{
  "d_model": 128,
  "n_kv_head": 1,
  "head_dim": 64,
  "rope_base": 91600.0,
  "attn_scale": 0.125,
  "init": "normal",
  "init_std_qkv": 0.0453,
  "lr_head": 0.00858,
  "seq_len": 256,
  "train_tokens": 207700000,
  "dataset": "wikipedia_en"
}
Each number is 500 + 50 x the weight over its row's rms, rounded and kept within 0 to 999. Layers, rows and columns count from 0. Numbers have three digits each. The size before them is the row's rms in percent of the matrix's.

# layer 4 MLP up, 512x128, rms 0.0975, rows 317-371, columns 0-127
095:442471439517548547489485453472459485516495544484495451454472560495542567454589441509447486482528450556438500632484426587522509456521471551475414435562528465520475540648464460549483488507507471457548519472559498543448443500478412428557481562522505444491538566557500493389517391548471494440465479549557521392593415498514495554519516545471536561609459552433534598468509512592481508479507
115:508487587614509462514489455564520494484547549450519502448485397457537500443457461558459455541597448580487568461580542479438521526564544476475483541469466478402539506529416455507587446586543430521418500422408561541480454495433584512403461593510491615474511523511442507518491457531468493554531459482543474418449483475539494443475500527574445436454515527494431520453447634492468521519473
088:493551475559567484457511537552525511467527512563541563541521534566463483467481518457543515484592556533440548478521490465391483502489490479489392446581472382559476438514480518527512507500543496392396455489509433520458510473484518422506500601521560516455427389540563418439539575460501584519473524567418490502468477495550447463432512530439553559515520606465421540509497476600397437576507
111:426573510522486414422428462533576341534482525482518462500491477463439502441595548432469419504425540409441516532463476585501446517561540466475572496487570564491468544461474475499483532524496581415513475539501482534527514545408514506450466555498460532471547496481512564526546416534507592637446429585536502485505448463488490537448530600468545439543510460456533555464494595567521551461470
106:524521406483408535507440499422543417508488491376511449398485570461481471472437502546515504514505465524511531562463530575531468553495505413492446519495535522481560463472524541581623512540491542483567528491545509473499520514460494390483526571537494433472416503544532534490486584443494531450562515544630458411548389529502523563438508548528399462555499537441502508442469491562552581577592
105:526541502468475499590389546515532578506451492546477496504528537353503601494571519437507565542550556507563491480450567444501530454524551515448363504490456525482514521485564483516439507407475538371514486523483397446487517522455483505460515419451440535583512442544505506489496520514421399454454526509554562461500509567589458473469456438445551532432526593586535455519505419571505470537498
093:493523476438385502606532414536500508542559423493476463506463433479483484454420499536537402437566570445518493473513436476514465488517530526450495447556477484514471485490477457568542455559528491514550472580467538527506478483445553469484478562631609498511532453599544571508411579510475546503471569574506602504532409445530392440418422473483556531445469485533397484450462516511548483525573
101:441502486540549479459376550550395427477449516496527494451479475388516497467508404445605526536458537492470511553571506539500509436452480500534459537504512472492426477413550518535538470451623510431520506519469522555570492480463637483458524622550526567480533432494500576515507448516444577528519363515480565547521542434502453479527620520503545507458527514562507447511426497487535493451428
106:593487517518490429534530481441498541555464476501534408531461503485608490435572410424509583529500433492506443547520528505476586545533385472548519556427527528536447410495479453605564567428553430475540553468628447496416516457504589540445557462477451587435458491490531460495544482544525498478442517615458521562512506459453574418466490461469470499501489499522446534517445566508463447502564
101:447541540556524428439459531469479591511567530508483600460516468423475422567493567487475533564515628555478500535446391524423514478551522489401411511449516517484462528555471511501509440473459421491570531494515494476603486547488535454531478415483545497521476464513461578493534529418499547515588522522438389507466591468595468438534450427469566459558526438536450506425492592504486491530590
105:433491442471577466482462427513517542447401519476473562591420544420445440511474475513472476484532572543518511485579493473522438550498559528542586489546446606571389549474520472523527470540542456484490559519531585496479417526462566474588463450490516561514423445504493482510448373479538472493544525540561560526515479443510408505440475490520646491512520554560504558407497466487447467386472
092:523453468593483436471518448609468472425565484463529444554459500477555541437446498561556532532546490557548555464498531490464411457564384499541482475452449569455535584476605421487592539436514461491460483499545492519428478545526429477513481560470563527463575466497404503554565448504519594421463514490535488498559573455465512538477424516565476493557594583487521587521481461483578475574424
100:443481555434478508474500472507535528509416528568550484408477492452563538452574549530529488583504450472471504583558434526436534440470464465594484457540549612488485467518465525589477580545432485452536490458456488471459423517455533437458535468498482527494514475590525498441595513488557528389447581479571595469539481389557459435535522496506482450440618513506518535511531520575388483400487
086:491526453450445492541430407461534422451529455451481489489598491455519478421540468400448558459449521563628471474508521469475523456533476601479506574509527568546518442481553540517531505486448455436482523488474499532504470512562475522534409512507466443560475368572509549426494539461540514457480497519538530489528517559621466349557470400546426443442490497569481522528440478506473564458600
096:511401499555470519502530480465533583452463430460466485570436524520454471536452595486514513490481509517630485532487547423429576530556502467500472490501510521515477520562567501514521506451440516562497531584457580578496463529385412447455537431461587519448510424595484483528537588493489375562385458508502452475501553475570554440479465644527565519477463508461498480518499538470465594490545
104:481473500453490585466572488581542514468606501483475529552449494462378592411569397511505474542506524504497516489568480513489466464472530543529504454578510517518428518471431526494555483484499497443459520474499480475432499514494485410559573425533469458433556549499475486458579500508622482421491466436530550421503570465480525526524506339505517542488466506512487596399464510662518539567546
102:576545551491519542429567432565522442500561546482428565422437465521431507558474426427478496483535480549521442553424448505595466540560513536489448414519432441391535501468513465560542445445467522559484461505502602451576513455397534523497495505569522507451394506542496541560531589564503515541508465456525573474544464480548421477535394523502513493525519436532547545464567514404528448548589
101:488504619547477556457562580520525412491462406395498540400525451504442485520470446420491481505494544483532538505570430509461465416468504520453475482521477451413539551548478509460544551537503546513478418556471494444543509474593525466517539471479610498438575493553496484496423537432509487525526543646634544503474522437502490572466536524414450470473583527466397459512499475602532527515516
107:540475535523454548507499448480532457465551412492433539528510480418408538436472558526508526562501485395469469526497514531512552477565534493505464474477536487563413562622470454470549547485581464501564555515441468492613384392475484487467495405517437476517440550633467448585532589425507456509472531471464522576480440459443454541590443515474505506444584587533473562482498521456513490558499
112:557505462431499423455603530516555496518421551371547497366443469488556438527520430526421486571523543497503485548491501513513496503533532408536505430336503509505456519452487558486509527507540508485567566497425462509548580489506501524434527485581542377433507582420575472462578469573474545516458393515514507493552489498482511463540542490577550423437558560447480513461526510491544475470474
104:445408427505438474502574498508509469494419598504453456513495569474510579536540456405523491518525548427513515511512477483470390503497549415631476488530411519547507482475476542416454515449608566432554467478420657512460516446487461488480514420553452468464476509557562537562499467535527526504561487640459560467417526459558532463518471489551581491500439483500535510463559514521529563455473
099:524539470501507426393528513517547403512550361422506442463426452477543443527552525494516467535512584445436468518484475517585494470499442496513507512519463452416476517466509500457430555419544513455524537462525508479541489465461454561578509530430574545470471504599488530534490487464520537587540533608533529489458480550682370500478448562516514493467463517399542566550419453466497541485534
091:471509483457486449476454499503506535458446587463538535430443416478570485530522551481491418510467458460529445559504436432452522479554544474432472524494547519544576467481495508535474464439474531573491426566502561566476578457427344447502456524499420464514546451534485492565486519481464572614468551475538451552497473392526554470539522479508589583499431487519557538588585567378553475443564
090:441432494497570448501489457532544546511425495481532511439440578476468515510540469451448436554399512541444481513560467477488482359471473491560549483476539451476576485616565455456605599562524420546459559434469464426554562521483457485522389522542520506437528514499539532564612504474542481530529500511611457527490570441493455524498566521563425506512512574489588513516450495413562436493509
100:432533558531502574442441409487423470553493486395573565494490471438553527507544416532528526500510503508513447539538499488416492405594548485600512538506494515514415470556431527584441515436447578521491493505473513470553492459545546554436532489563501415454383382528511576593619561483488523425465437499491546509554445488483609550482545498552495408519481511500466489447531444462489480486500
104:447537505524597520539529544430505447504466547599561468544524546505498473545496492481508573547554470553549398469560576551533505525530552489468532485519467517509446499518415506417510481561450536449504527478569492388477481447447529524503617458496565586432553465540430515553517497541544469473470473506447429439598574443569443442479450499467457404542486416517487577345517543476557464575452
092:514454524563594484492511510459484411502486546451501584488477516489493573490474574419539541486511553487437472406524501554420543487695516554473426441536595465545503472468598510457492547422548608460509539479590564494491458505416495472446486508539475459475503494493440485513515521543538438498430423579470444432497503547436586525540489560572550534448510473562445510512426495538534469392499
089:478558507539480444575542526456563446409540500524546465458520616423526500490543503508487515565472419575424473458449479394500508492464483517477500384456554573572603459518490536529496507506491512510437454409544502517505549444470505550452489469527517491525559507541473397466508430506564504495476534520523372430558445622624448617505496460425466543495450478519556522484544539489501529437594
099:472584583503435506464449476550545437634475441509527459487489499522567385527522426492476561447494439506475536455589413537475368522452488460471512413470457452520469520585400585562565561577513534497501628507578599516545522424508487538498476520469530566475513544489561537512467554516551485463484524547490495484482574557543511460520514436416469474494526481524450517447465384461530536479441
099:559431503391535540511506530500447448549514474491542474446484544504437545474543521471388413496518476574501580595485509537548434500560471502471455424609506517533444522571415396480531431495457566465540463520448506443565596501513540421512458494541494478461545541473543484529557493554477466525499433524504502493504579540403459598466558383391409514497571521540472513533454531463404510466565
102:456543494471456479494494500456513406470582406537516480527471532467521557432531513581508556558503467538513463559493549559493514555503550463573577494485512452514392480506496527559453636492489609413390481505500575495570477489468476348443424476498519480563488523493537441544493488410468552568436512538444445548624514451584499464472584574524499437471478515520447574440511482453501494442473
102:478504498390614468530550537487560455547449516484439605461487483404447462538508459521445462490517571494516466525558576444471417481527402527518549571482501517471478578487584487519515474487474471450398567514503518564440439557508422561509456601526486518456479522578474504565449503536501556482496469420459545491538600559443477574510594393559507503391410484480486535442481583532533443511491
099:438529459467538343530474482524469452476519616479542541434525437478470528479527461516471492505540526471446571581509531520565458598480493506479527470471433503494401425429454505515465504462473489409489609477528543560465447550523579452606555540580453466481450513477571482425490503464486514446458526536580569559598519562469566502518541574537581474546554473429491537585535438516514408443481
098:547457555587495531519509407519492538436532415444517536365497520516496523477368459460487490525492390483490460464582455518391509506520501423557518470509485557538503456503497451483475556437538522480476515517438520496465592556467535510618515444503544465530368487553462481612549454441538462470569474609509479448607533470493508535545500508464416496467612467523455428474574491546488507550500
114:486519578453503520465460444532344595591494421503440479505472507524485471446472484550498507553541492483467515496462482498355427524494535541514422498587458564584525493477460481527610490484536591480401467528513547452465451519544418387457410556593509560505492460560470454499495443554557460516483520503492525500511599430517482634472563461492453495472533477438526459562529437535534534476498
109:524501456485503496450386462428434606455473517487460503468488496497492485391473504605479555562542453553482491569523512480572507473527429386462572517515564498443558488538395526452554503457495540423470478561583515537508385457506544411580520539592614530515494513524578514521478622512418510521495537554475574466550544495526425494451472481466514528563520475506464529472523563526576539442415
098:488449606486468487455487466462460507502491577503551509426554449545602567445488492487518524579513582517581483495493479491460469566499493431496462437543510424446488457521409501526534488464515520385396473479504595626489575435466562504468433519458448554402506470568555531449517526587501576518502471528557482543500451430424585530551377530547508532482513402547500473513400528480531491480555
114:437563506588467436511571534439495494531404485488364450442429555480538572474478497471513510415564560473467523565541512464541527493569397396587489523476577473420525507514526487443515520432442510495559462499534544460523443479440540450532431474574516491449591556528597413519547486597367483523451504489459487438447494558506456521501528542546561521457545551547517561506518425561493527451494
108:579516459536566515438505518442466546534467510500500540549481406466488490484474516499566486466489437473531500528575418401453533476376485532497444499522453605511545530444528539517410607534453484419500595563517471464524541527436494490404568503478430589539416505512552503489519437487544548478496532558543575437487504517497480456514499452482441443348580481458519577439526580478593594534492
097:549519499473451526496465454467469503483508593493549468484520436495487435534543458555457531575584445462501529514507496436493590533543522464505474342438521546580520551490537562524481554453501565590549580431522583392377527477550538505434547532475523502438518498608476491511607420535439439601516482517532536553611516491495441472414463450498462433474490469458579509499507488503452503415475
095:440552608498428484448468627524486550509505481391478437534456526472564552497531524528498569437535526468571480453528467425485457537603540515446448544496432451551459619507503543561573503468516589442544496435513512515521475461499450419431551497493479496536389558494489501464519526609531470537436454439546464461560514592484529624461469542490440487535376505454466506438565520444483500508504
096:544539503486489517574455526448515393502444571528382621501462435420525489432571419469592500442580538532542460521510429509492638554532528495481423575550452487602463425522526486509479504545575440535455485475469498480475510550511429520472545493490502469559428401542530508542460449499480510431459572549583458464412489570504472546491472438541475452425526502475514449438537382480501468521501
097:575509464494505471558507500492544502493422432482571482512539488509458460532530423459536511415525548614477413459488557503572471446563455410451487443538504495492473432480463432543523464560472455368513509548514555504478535502473637478490537457549491502411595530538481502438437527488510469466483529591575505534627619511492575494432482466529550425594506483450471478434498490554384542495466
083:494452500447530383460401432497552414431490510524477535539431510412400553431437495461488493463434519518498475532562529543587499517459563515501479493550594562525516451500585539481589631524510556546496474560556510496488473500474487557580437397541556556448501445516463563534401526566490527577421526535426446495499519517458534516523473415537479526482518496513508507519456646514538485456417
108:574531400496468438686373535518557454599530505451489528494399501461503432414500505437514510503523461530543463543458527436568451506485482505409502550505522543505387483538459539547573498489463435479478490433452538484541574546486427515541487578472394617517457517510544502535520523515498541517532484455500520439517491585457511451479448549517508536527472454523473450472531491449635417455489
106:446521551582454546550462552485534466474475496516550553459460432503553496485530469458432505487481460514606569558575416533443563507519449527442528479476468538495450454539470553534578523588435552481450440399483466538503502516418564546478488470480496412554494419438546541492472487451455612497592527546567497403506508467456453482511512576472384539519562623596399475498551555435520540486497
090:466477522508531539542491496562460545500506603460485444490457531386517594538394515540456561549503530465476454478564576479592491622505412544543489550430429494492456469495571512544396527510522518479490515417479510606543554464527531516519473491424558636488555472517444472540485575387511489455497492527420453458438550485517552482504525496467549467539500455488555456402573565490521432412554
106:453396499488491558484499521485555465560389465434442469492468530436508400493559471488428524493476507498459555428469548474537435510527446548482506576464524612442574472445477480529530463398508475418514493399532568547487507530446590488532532352553507547514542592489526407497564511520577550529473442525471526446505441460569526494503521514519462498511500485518538494497543436428687522502520
104:547488453443465493471493584558478495436463426555562499488513501463492523561419538504450498572552515473463536578477485469475541534529511514577474471440481384561512418517541534641422505480509560456486497550470488540586433492473518446410485407487455533495507499561538621501582491523440569501478462472513459535567483509560488582459500433593541526440475505564400588408509570486443605483518
100:520483512495509454473500558511511430623528549486462480501485433431475521439500527491422518530465467423483545443536479544567502544553590531509542438382473474541460571433518394479480485488523504467509580525407488487544541462503466435430520431546502574585371551467525482456489481551514479520488518508528542372476444595563453549547561606526569449529546523560601437471448550495528524461575
096:472507424473496651552541512490483566548527553489511510465509403492516495512491454484484469493499529522525546471526541414556587499505508558570458448308454510584529614507498485476463454500446532482579483488465473493495519513565531356431576455534501507511531517468510502560525505504584541417523423422485475484500446526507455521465565495396456497468523509518492579390443494571609454486523
089:545544489473436427557497483518446514532490514445531474410504481431467515627533487446447630475423476486547478562463408299511488550581528537548556478472450547424512542482503512500488544460498512605496497615534564531486543488446416510522510451503574508537486488451560518459506581496468495485469543578572478540434431442540509451462495494462520498463489563529526566404485460535457569439507
101:483489534517458540525439447482530480521553433424497408551634501443421474475494466498504548497489584467505492441552543378504444364595451456474428426498481558480564496541448513556532477512503593533590569516499499514503516487467458500540498589571464442430573468460576468510483503426514486545494455575487502509448654577555442527494412530490547488466481485479449494529566462566501509530426
099:532568484449484587448501426450483523581504615475438463537482479517412532538567431531524524480603610481446502555587470502622518522440520461577435539482468493493543514581452454579540454432474510539492530459525557475515515424462493447436548510522502592525562524555454521538485485430597424536415471455538449480498517501590493415577462504565464486484457461598428428481452520517507464463497
097:475470417520589546434480496534483416479555493419472494519530487536461499499587451609392499518462623446491423514528557424513451517491442526465527420396598541479471437592438511526537385495483558509494525559505471463481525448495578470496519519500560494487539462503412514570542533401570512457421481502525535461607451419561470523526456580495530529564487500497544553502511479623487474500480
# layer 4 MLP down (transposed), 512x128, rms 0.0853, rows 317-370, columns 0-127
098:506558482445459549445497520505483516430513596535476386514534477581512481477466568574396488534542493462499518573415538497482541502434446503457493496424537514563551517548447404420494565625532576515516541573556488453414499546570518471469465349514465432481518511504446481463500516541506480546531485541520450528507519512509567480543458405623428479503385508477422477512485607480558536525498
114:506508396491489566525484581448494542526488572478457411529463537476499531461512470433527485558490446496397449472475473519571482443593439436445632441462590481517461499473491442563553509364429598372502470498469481515528557498531473452540471497575462515476509533506578527519498530509518491447516521570549457500472511613453586500452475431542559414499382522512503560557526554459543481504565
085:493486534466441492481473585510485528595598378492478531538509585492499533467558462491530478525581598566497418381543498478469496397516606523559480529531532476583505540525513589467420496458458496513424474398487433473419503451482524478474541503571537515479559506386501506523429476459437463479634511500519618502442498492534521448508460532514512572548485524453512463531541488448480438529396
112:422535470535449532422563510522514539552451439551496523497422463489499603541524553510449505461485559476456505437546456540445547487454521482460550489527482547513540481434586469453518473531335424491418487521516464496508553499445503480556544512594466352496478479517583523561546541491428489570555405591452574571577506453525538473459493611452515550537396488507453442432517545534477530471474
113:546543542483523496421462511464573525479551391597572461520551550531455559505460461586432465505453633491504538504481393459596529461470424607593491464494437500451516536545512535484448460423434498519465507551464573397542512507529481441612493429363539466517536503441482525562549439498477481479443500502429544489583543568416412504541493517490495487511487433550506538496530524520501479535504
099:495527432520452571509422513513509552470572477488538392390447410562533503433499403534481510514556430598496488446546528520537551532477600503410493480436527549500441359523488489387520433553496463478511504490518517443426453494490524573436506530473487473568495480473497613522491534497499487522576533484462594491476497559537604518557564554460472406516469553457533536441603462462493505574521
102:471511445456569604501443615498498508460490552522497592408458445564551529461460445576565470500480516478555505542440515510467472533539555446551477439554455490581532498489383374571515540561572438509481548429446470596505487501441474598573524525529524542499483418470467464540491421468522543451408380564479456611529438523526541491476510510474475470523463523536510445433482558470456552492524
104:483544417552543502434514564418538479448522536518454605588523563543486533528504551512507481579660556429553431413486524475512457513469577522519568546450481547548459447480524395513415445591425541492402461380517500533574452510497575510506501404436510475559576465540546455499491517525482558446546506526482461485462479533463374459508505469494458588517497484520473423539479463458496504496497
108:546548501455507534512520516523531445557536502520502467450614532476490483471468548474528531571559518478445412430448485569439526459379563488477517384441572511507559535469548568395457474533475512525462442490510508503480470532581535464448540443557570481464482624576411523447488430480517498470530502479405428485543475500460559601491458533441558519641562515541495456415401534556497453510497
097:466456421446520539506489423494539488456481457506493497494542426603461402504420548495531499403547530495513524494496579496528561503599554420574533434524559548576524572462460507457529494399465552499418490507503498543493561447427561531502497450486517467577475462468384484490406506451609470448600566639500474572507468525472539531506465616567510454469432562485547479487543479487469506503455
097:521429446510545529474518449500418472627574504384392456506488546572501566471489497588531509438523532461485516561425516490594506413484467516480607519553539428566469558397468539496420429606500542448556434461492436574479482446548450514560465556554441463542464474453461539479509484520578528430398515525534513483537572510507558484537525489462540495551434602485506457484516484492546434482467
086:496408509464433487473509553449491517434453562568399483407508528516463462441499480454541553544510425493587459527460450453446520513396428597547454420439491461551471540487568469529502600494512403492508569514487572591481478544509532431516385454549471475585495507462457542397466566496489467519522519570410520586488547476542520513504620537507505490448451506521513513598539556514556568553497
102:540505482425422510490580453503515565625567506503481445460514399494545539397544523539520424500515521416514506455411534493413508513413552460539477486517549526423553486515594548518393574519565568486416430583477474445571500521503520470571457460422492424549511456532405515538482514505516522563521514476456476529435498587467556537434533554576462547467509500502425423454535509534527509587430
078:571565482529570531529480463562485500498497493509489588473454526414417575491572500431577520481470565453471473636502431593516475601524458429499501487468523474455588544464587472460580449480412430546542440524536522440487460428447444400477517474500469498508457521410548491507540496563383562575500482434519452467512488431520497485530445598465553541515492437491492523539540574456569548427496
097:361484484619476489480413503516484508498465494514445514475550590546481462468624475414493509550555483524525479488494583539568471464491480483510428530569558427513474502534502516551520490487497482524486455484434485471413440454533517564569538564586475507514448554492585429418445532469524447481490383569463503487610469525449453496495584442387574522504563540520542522509473522496600371481492
106:503551478520497479478530432463496428483434501471492486481506543545471495473540529535503530424557480484530453360506480504507504442453469449481577574455514489458562522421569566641571469456513616499542415518477458453550495431413494487494448547468556498506514567475500531548415551461568459558453551654454462451471460480459514474533503517588473501524551623479497499549572403528572434432513
104:535539447455463498470506488478466504434434467538524474567502565505518500496477524432520477477514528535527555424523568368546415522532437439511512524447588547554520508514535581548408509530399496482508648439394422537500486447494547495493426508539475588476615513528511459547541449468498549510428546557533523531529442451472559499530481556583467526467437594449430499411544427477540491391508
108:470501576617403512531462476472534506541582485444497545482593393549541474560527447485490431452508487493503533502531462539472537589459474467418536433460476517462549498492536510557646491439439510468582543508512544438504464512560416507528494512501532501408601554486498471443449545574469466599396438494459586556556582486530397441460490433455497532526547439452467473484547454561487469535479
095:467454507528473431515449529562493552515419457494503534538473506423532492504498420584531470580521479589513546498531501533470563484446560599456540488434518461544539524519463485544571498473472405610444506515571510435508559490557466514418498504428483471548636449475508512453493513610478405450492435448469467444446423582556555508388552443544558426438488420503459480513553457566536580504539
118:478474538432516526445545469502454561569551472494463521449450545522491514363599521524478440485503540501558501537428459562538488546462536465490420576465578618463475486544516513576528526476496403490562634523519501413413433520478495475615501498626492471545437576478489474463438538458518498492550456453531549579543509539474435461529489543427548480508447441554577434448498500408494431494504
109:530512489348557478528600489537570477464463540492521513488462496470556461461472574519468438410487454535508462547514558490418529510541502494493551438502532475415517491437569521483353475564415499464456573550457524484613482479554527454505470502460497535477548469509402557503395603504457512584403605422485468517503555562457437541496476500474507507531531473481547470538494542565490499511642
105:478426468601472451411463443478515530477510456521458459443484541608509528610501516489474530474460460543510509581452492527546482556484512563448517568550488551547482519409418459474473489547464555536489653483497464496398513533474488480591443544454513480491492486518410514555460611542549529512529500550467533452516430490568482547453535507516401421466466638540520563535505456418370518481496
090:507496542548593508503523492606528482542497431450521546512546460593436521484395519511400553452556508501459600515555517579617497470472387454535508476465597479515506504538433589551499504476522524447457505453374512498458555490546517389434500444522523522592455501478466396437543501502490468411447558495500488463624586501492464480556508544532439410505542547485462465479518540505502507487440
094:498476439466582575483538539497566457412489493488432454492541517377543558451498435480505474468501474465503559549631579613521542548512472388486506556510525518504414549572490578573552455505494540522503509493482494529504503417583532552531449549512567494461502529440477526475473511500531476440427448510479474627545498421513503561456532444487365455398473471548579432441501482435457529482442
096:524502505558448476403456539436496546567534502541420490538478478507495447484515477471502497526450474579623567528494480489504577531410485520423452418513442429495600504442583526534582452446628436463489454461578419424499501518488472566503581483491400508530619482540505492461476499434541471546496562400455514423480500530480396493515583487455518474541555512554487580511540483474557439554540
096:584478489458504524499368496582504545519490548459514542524547393510520463432436519478475416574567528496548433548503439575437503417452596597512531447576470431470470498474477441556462511421537540588485536430506485522562476471590483483520494553506469441471460478424547541515431531457527488441520460534538454558481441491477606531599515493548619494511515475432484414589512423489554503458529
098:461531471531502449476429505469469431577448443571548492443514447510615351505461483526563456555540557522528533538511477455544538451442509595500439487474462539508383513585451549523481468516466427590525434521558432537495492458477442504548475540489496539479509596500543512502509533510491598455490632503409484563440491616471551539476464455521571387425453559474510503528506415526540485512499
093:418515463457546524415474500563584443575490589470414567431544398520530499532466411560506540543502464412539529500388530561519359480527510462436426562534531437510457502428456486583482579517571620562536505510541520529500435546519497462490527484491509410491463459504521532527516531507494498517493550473479481570461502444527482558398478535454559511570549483419470421410553477558516479510562
099:511450502540585522489526535370498452527518435448494510643471576498561545512559442407552523569538536452607560526500552523406483487575465423517523464433426490532424539459526436471447452488413409451455533478546365475536572561519513542484464607540563555500514529469566464474495453467444473471484569529549537537477527481528592494486443541588443481479525514504491494482458464437502537483463
093:522492485562443475534463450457590486514417539475484503546542541416515503568505591441507542495504530453562457472429565436461540524468555507547522508482499545504527462423572425450536473569542510460594567494579500605507426365542494581458537403480520553498420519548447460448503555475397479435533522506477473485423494472563539478436486552489522436534506540542490467512474525547433630511374
100:459580458381444551444576497495538518510499478528593508495570577532505545548427517485511485426529618455504470365536410437434455467542568458500503487559574569467508589436461514427555454467585524617505483483530516510459528421442597415470507475528475533478533515491480482531474554486549557424553492469509458547447558529542484511504552442543448527487471494590511441483453463399525456527451
109:451445494570442587516514454419486431468509438492531512521489477431501495486500408515487478479557500519486511418384437547481513477449454534424434439501570578492558480493552481458465366524513494456598512543452559513448547464477435532479440469402591566598593513526530496495580546500512552440572539554495552495546421610499620486483474557485477551532490414543503593528534504537484504497486
102:537567633365458439538570439525548473492437470483536540505513513478412576515570506459430489543496547508499533605524506569507550498526483486426466538434424560513507441461424565495519433473533491569442544475487521524531402526598494566468462516404443544487476486542497535394546415559439494544544464543420494494524488518466553458516438481453538510468585570434527507533500532559450534572412
099:516532577479489511430499540498360477438549595523520516519490433542500470547487590569513463429556425511446484488461532539566525491380475482557458505486465519473503446503442536513439439413455650545441456462522518547543502411535539547491531540503548534443577501453596438470423508443438586503523599468561580587405513422549524533520468551454514521446440499508543495468523476452485509527526
116:501534492450581445455524496420499542519538483534480476489551524527425417563570493515594481507390444417533520508510558568455531379536552501555477480530469567547520441471510475488417490547520569522416411421495454491468492409488570513478555404442487495561539524588539482451382546511542492431577542464544482495506462495439488553618505490538579465543463547521511513586426563562476494470434
109:424410476461516527522424437503569551492412447398611470518572594538422462558470509476500521566587506490555567496470493413496529489377506450497422525507459534528512624417381482560540463500516578472465396525532517537529549446507527493427476480560433500540571545477522487514564452514502523466490520597495497471491543496488496453576544550486528540410455554540473517579489526482545480445444
097:498557505457569462469482474495426458481511472489579503557490556506541443437451509429437502501568438483440543412519559623560425446553430500484432564537549519459534575374451464516524611442522454500540525500519495517509475497513434488534506490494440399453478557481430505529559527446474528488545565630435516460511560461545548537513557480463571468495553550628534460442592521486535436461432
104:465501477497508503519575562436423581411534449504536564535443458552520459526466535515594505658492512508515474487496481567409451510516550486488502436469507534523336458604512493516465577559486472454490571548456452405575500641508538499513610500455475467393545494499514527508477397478417496400541429496515469478522506489539526507534481500518463530535526488535523583465441431485538473533495
114:517488552430507612496486518504564584553416462429566536482415497565451445449448495477507563462560539519503577568456571493512589437481436502537503521508473634482549438373537532456529551530412472441425574508511492500533445526544477477397502564538438506481446557439491459410479520499453618539544536471504529483490510480519489528427480438486479452401554501510447538477584532422538510545527
099:557469433498407501460505466532552472506517402572470483546465575488519522563520506485524637515467452471541480460587464552463417527520537543514592522524538481444451607494475580478463469480363497475516435453465456545553445534442467503560558601601535566497483521506550480563509450528530489461456546449415528529493421444502519526559586519440403531498463470470498523404562467457586544477440
093:510497386443536505580525456498568440502497477563482513458541517407451491496491531505483555534499539470438496540468472492452574475510558576509481510529531519459568417488500546441406499468438511483536473510491532427541538502498565577590480454496553586493590486493476423532416408421504523489650574504461553514528386521486437377508528465482555519521583570542485428523512466542529469364530
090:469532522507493512481485436471442557521519407454529471476519513486447544392432425541574572493519472515384517464517480556544486439458532562449528539439545479475594479523556488495527458480585616427511533439522474549437393443501541477466446538483472513476506603424457540466443506522473505602458492493480512497593506389589523576502549561464551539601593500507460564547432442559461472553491
092:461508444525483465488454530539470492488509588518544471493472568435574500557527507471453525579475520532471512498528476620498537479470477580518538559485537460455558411524485493443476475469480563684516611598470512449481529486540439489516478524495440488555463411495541458557511478520415550529534500468307469504524502493494408398538523490431594499483423552502492570561489546422489453515509
088:530422433456459564458487432483474542491545599465430509482484373646451481509532511512520500551424519517461570499488520611503434524523508481460450508572559495491458437495528414499554496431506497557523520432560511590550515356443503450512505448568535484527527505497576465441476469477418465502513472523610394548472495570443548560558488476522503491485489586565500478423466466480493578575545
105:546468557491489507428449400464575503423517517476516490554431555581450600516537436476454527497523478543554515568521535430518446469485547447506539478485546572562497601487516470456464455523572570472516544380464599513496511506538441449444432504408466448445466527582454471498550575464570484470440497497553539486580466474542537496456551493418573476460472567417392470453598495544425559534472
104:484424408475554482580520454627572596576452505481405518545507415468497440486486460584527437545622499483490508451469574450513569478532513540498392469465444511521479525451542450496426478483573482477471503462442521507514535493566507415423471489557465371512488554469543520505603545472518545445476531465463471613482519579549568485558500516483526446499565435482461453527445551556431492556518
088:498505533489488472481570510453547497503459457477627526468521460577498518437556493545564517434522523555519484437477440455445488470552543386521517372589495556479453552556508478505502476521474436481546370577478498506448529541443552544525523595536445430425485471457504509427473483644467483484433489555522451543589465435523520451523447530555498488460484487574492607543501481523422623514427
103:406431522517493554430481500513519534470497477602499502464538454448467493439453525480489510495414493484524514457442521478527563581446555478602515501506369549492511419459486556552571531390605433528534593402503513506544518478464466499520449478458489546532492500549416478406554514526513473566535496461613503549519434546550455547499504421494403473529582469535526542574465489357559551541489
108:514476530532490616576527455481449527544518494424514591473472502556488495454578512442461503443488533516520472510462550481479492505606473593572504575424498581478478459527401452478476559454448426563523520403521458590447531495471520498513605462464523447428414500527456440519474527537464485545490469490588460500431601478539594416519413500470470419583493459493460419490510480579572451557574
104:537472478542517477586478431541478520392594540528499512501506466436434472474528488528567486459435512635464408478355517424483488522546572463438376504534569475520503500557464482471473508560615550510516448477440504471452461479514465492401470546419466457525477443587499489485540611570545410536510509522453507452588543525497553513552512463511517486501438517533484532616496462491544595504473
093:547461540516501380533550453550530463514562533496519475518458603490399554530492553573509488581521490527514503446471503556378442511518493425481509596581500541466430426467585471501480510530479512526493501519557491544474424469477588517482488566545441467390478539455490511545424475465458415534556554497456562553435581425506517525557395497559538456521430532409520425597522518453489603483463
091:533491512520521476513587430459497538452568599484532461468472440530446382506456399440476475540481451488527461562478584433557485452452504506501501561566517501495540410408525468471469490430539465524557475509552458494599501530497393459517599461492514423509488507478515459465539484398402557508490455511499445595468497513497463556573494431540487587505583504558542526665522548499485583530440
096:437553459505585451436545620500476374491543545525507536500482479488502428594482508546416448429487496575532458435451551590601509478520601548424533479530597489585525627483517457488462405492508539528510532517501502421499466467475532498542533565532485522558512514490479531511483462440473533403488480455510564467530418554433406423549555556436535541537487524512482458492410468464444451479558
105:531411515528559497631466478520544577495419426528411497475505528442517429549488463480494472497439484507581552437421581541521530470540544515560548476463507438515431525496667445507511515534477519517500393522475448429463416452441534591457504506441593463485463566427537460453545539471551565544500600492501478504489464524521503597485569477456511598417569507515437527510426507481488472474454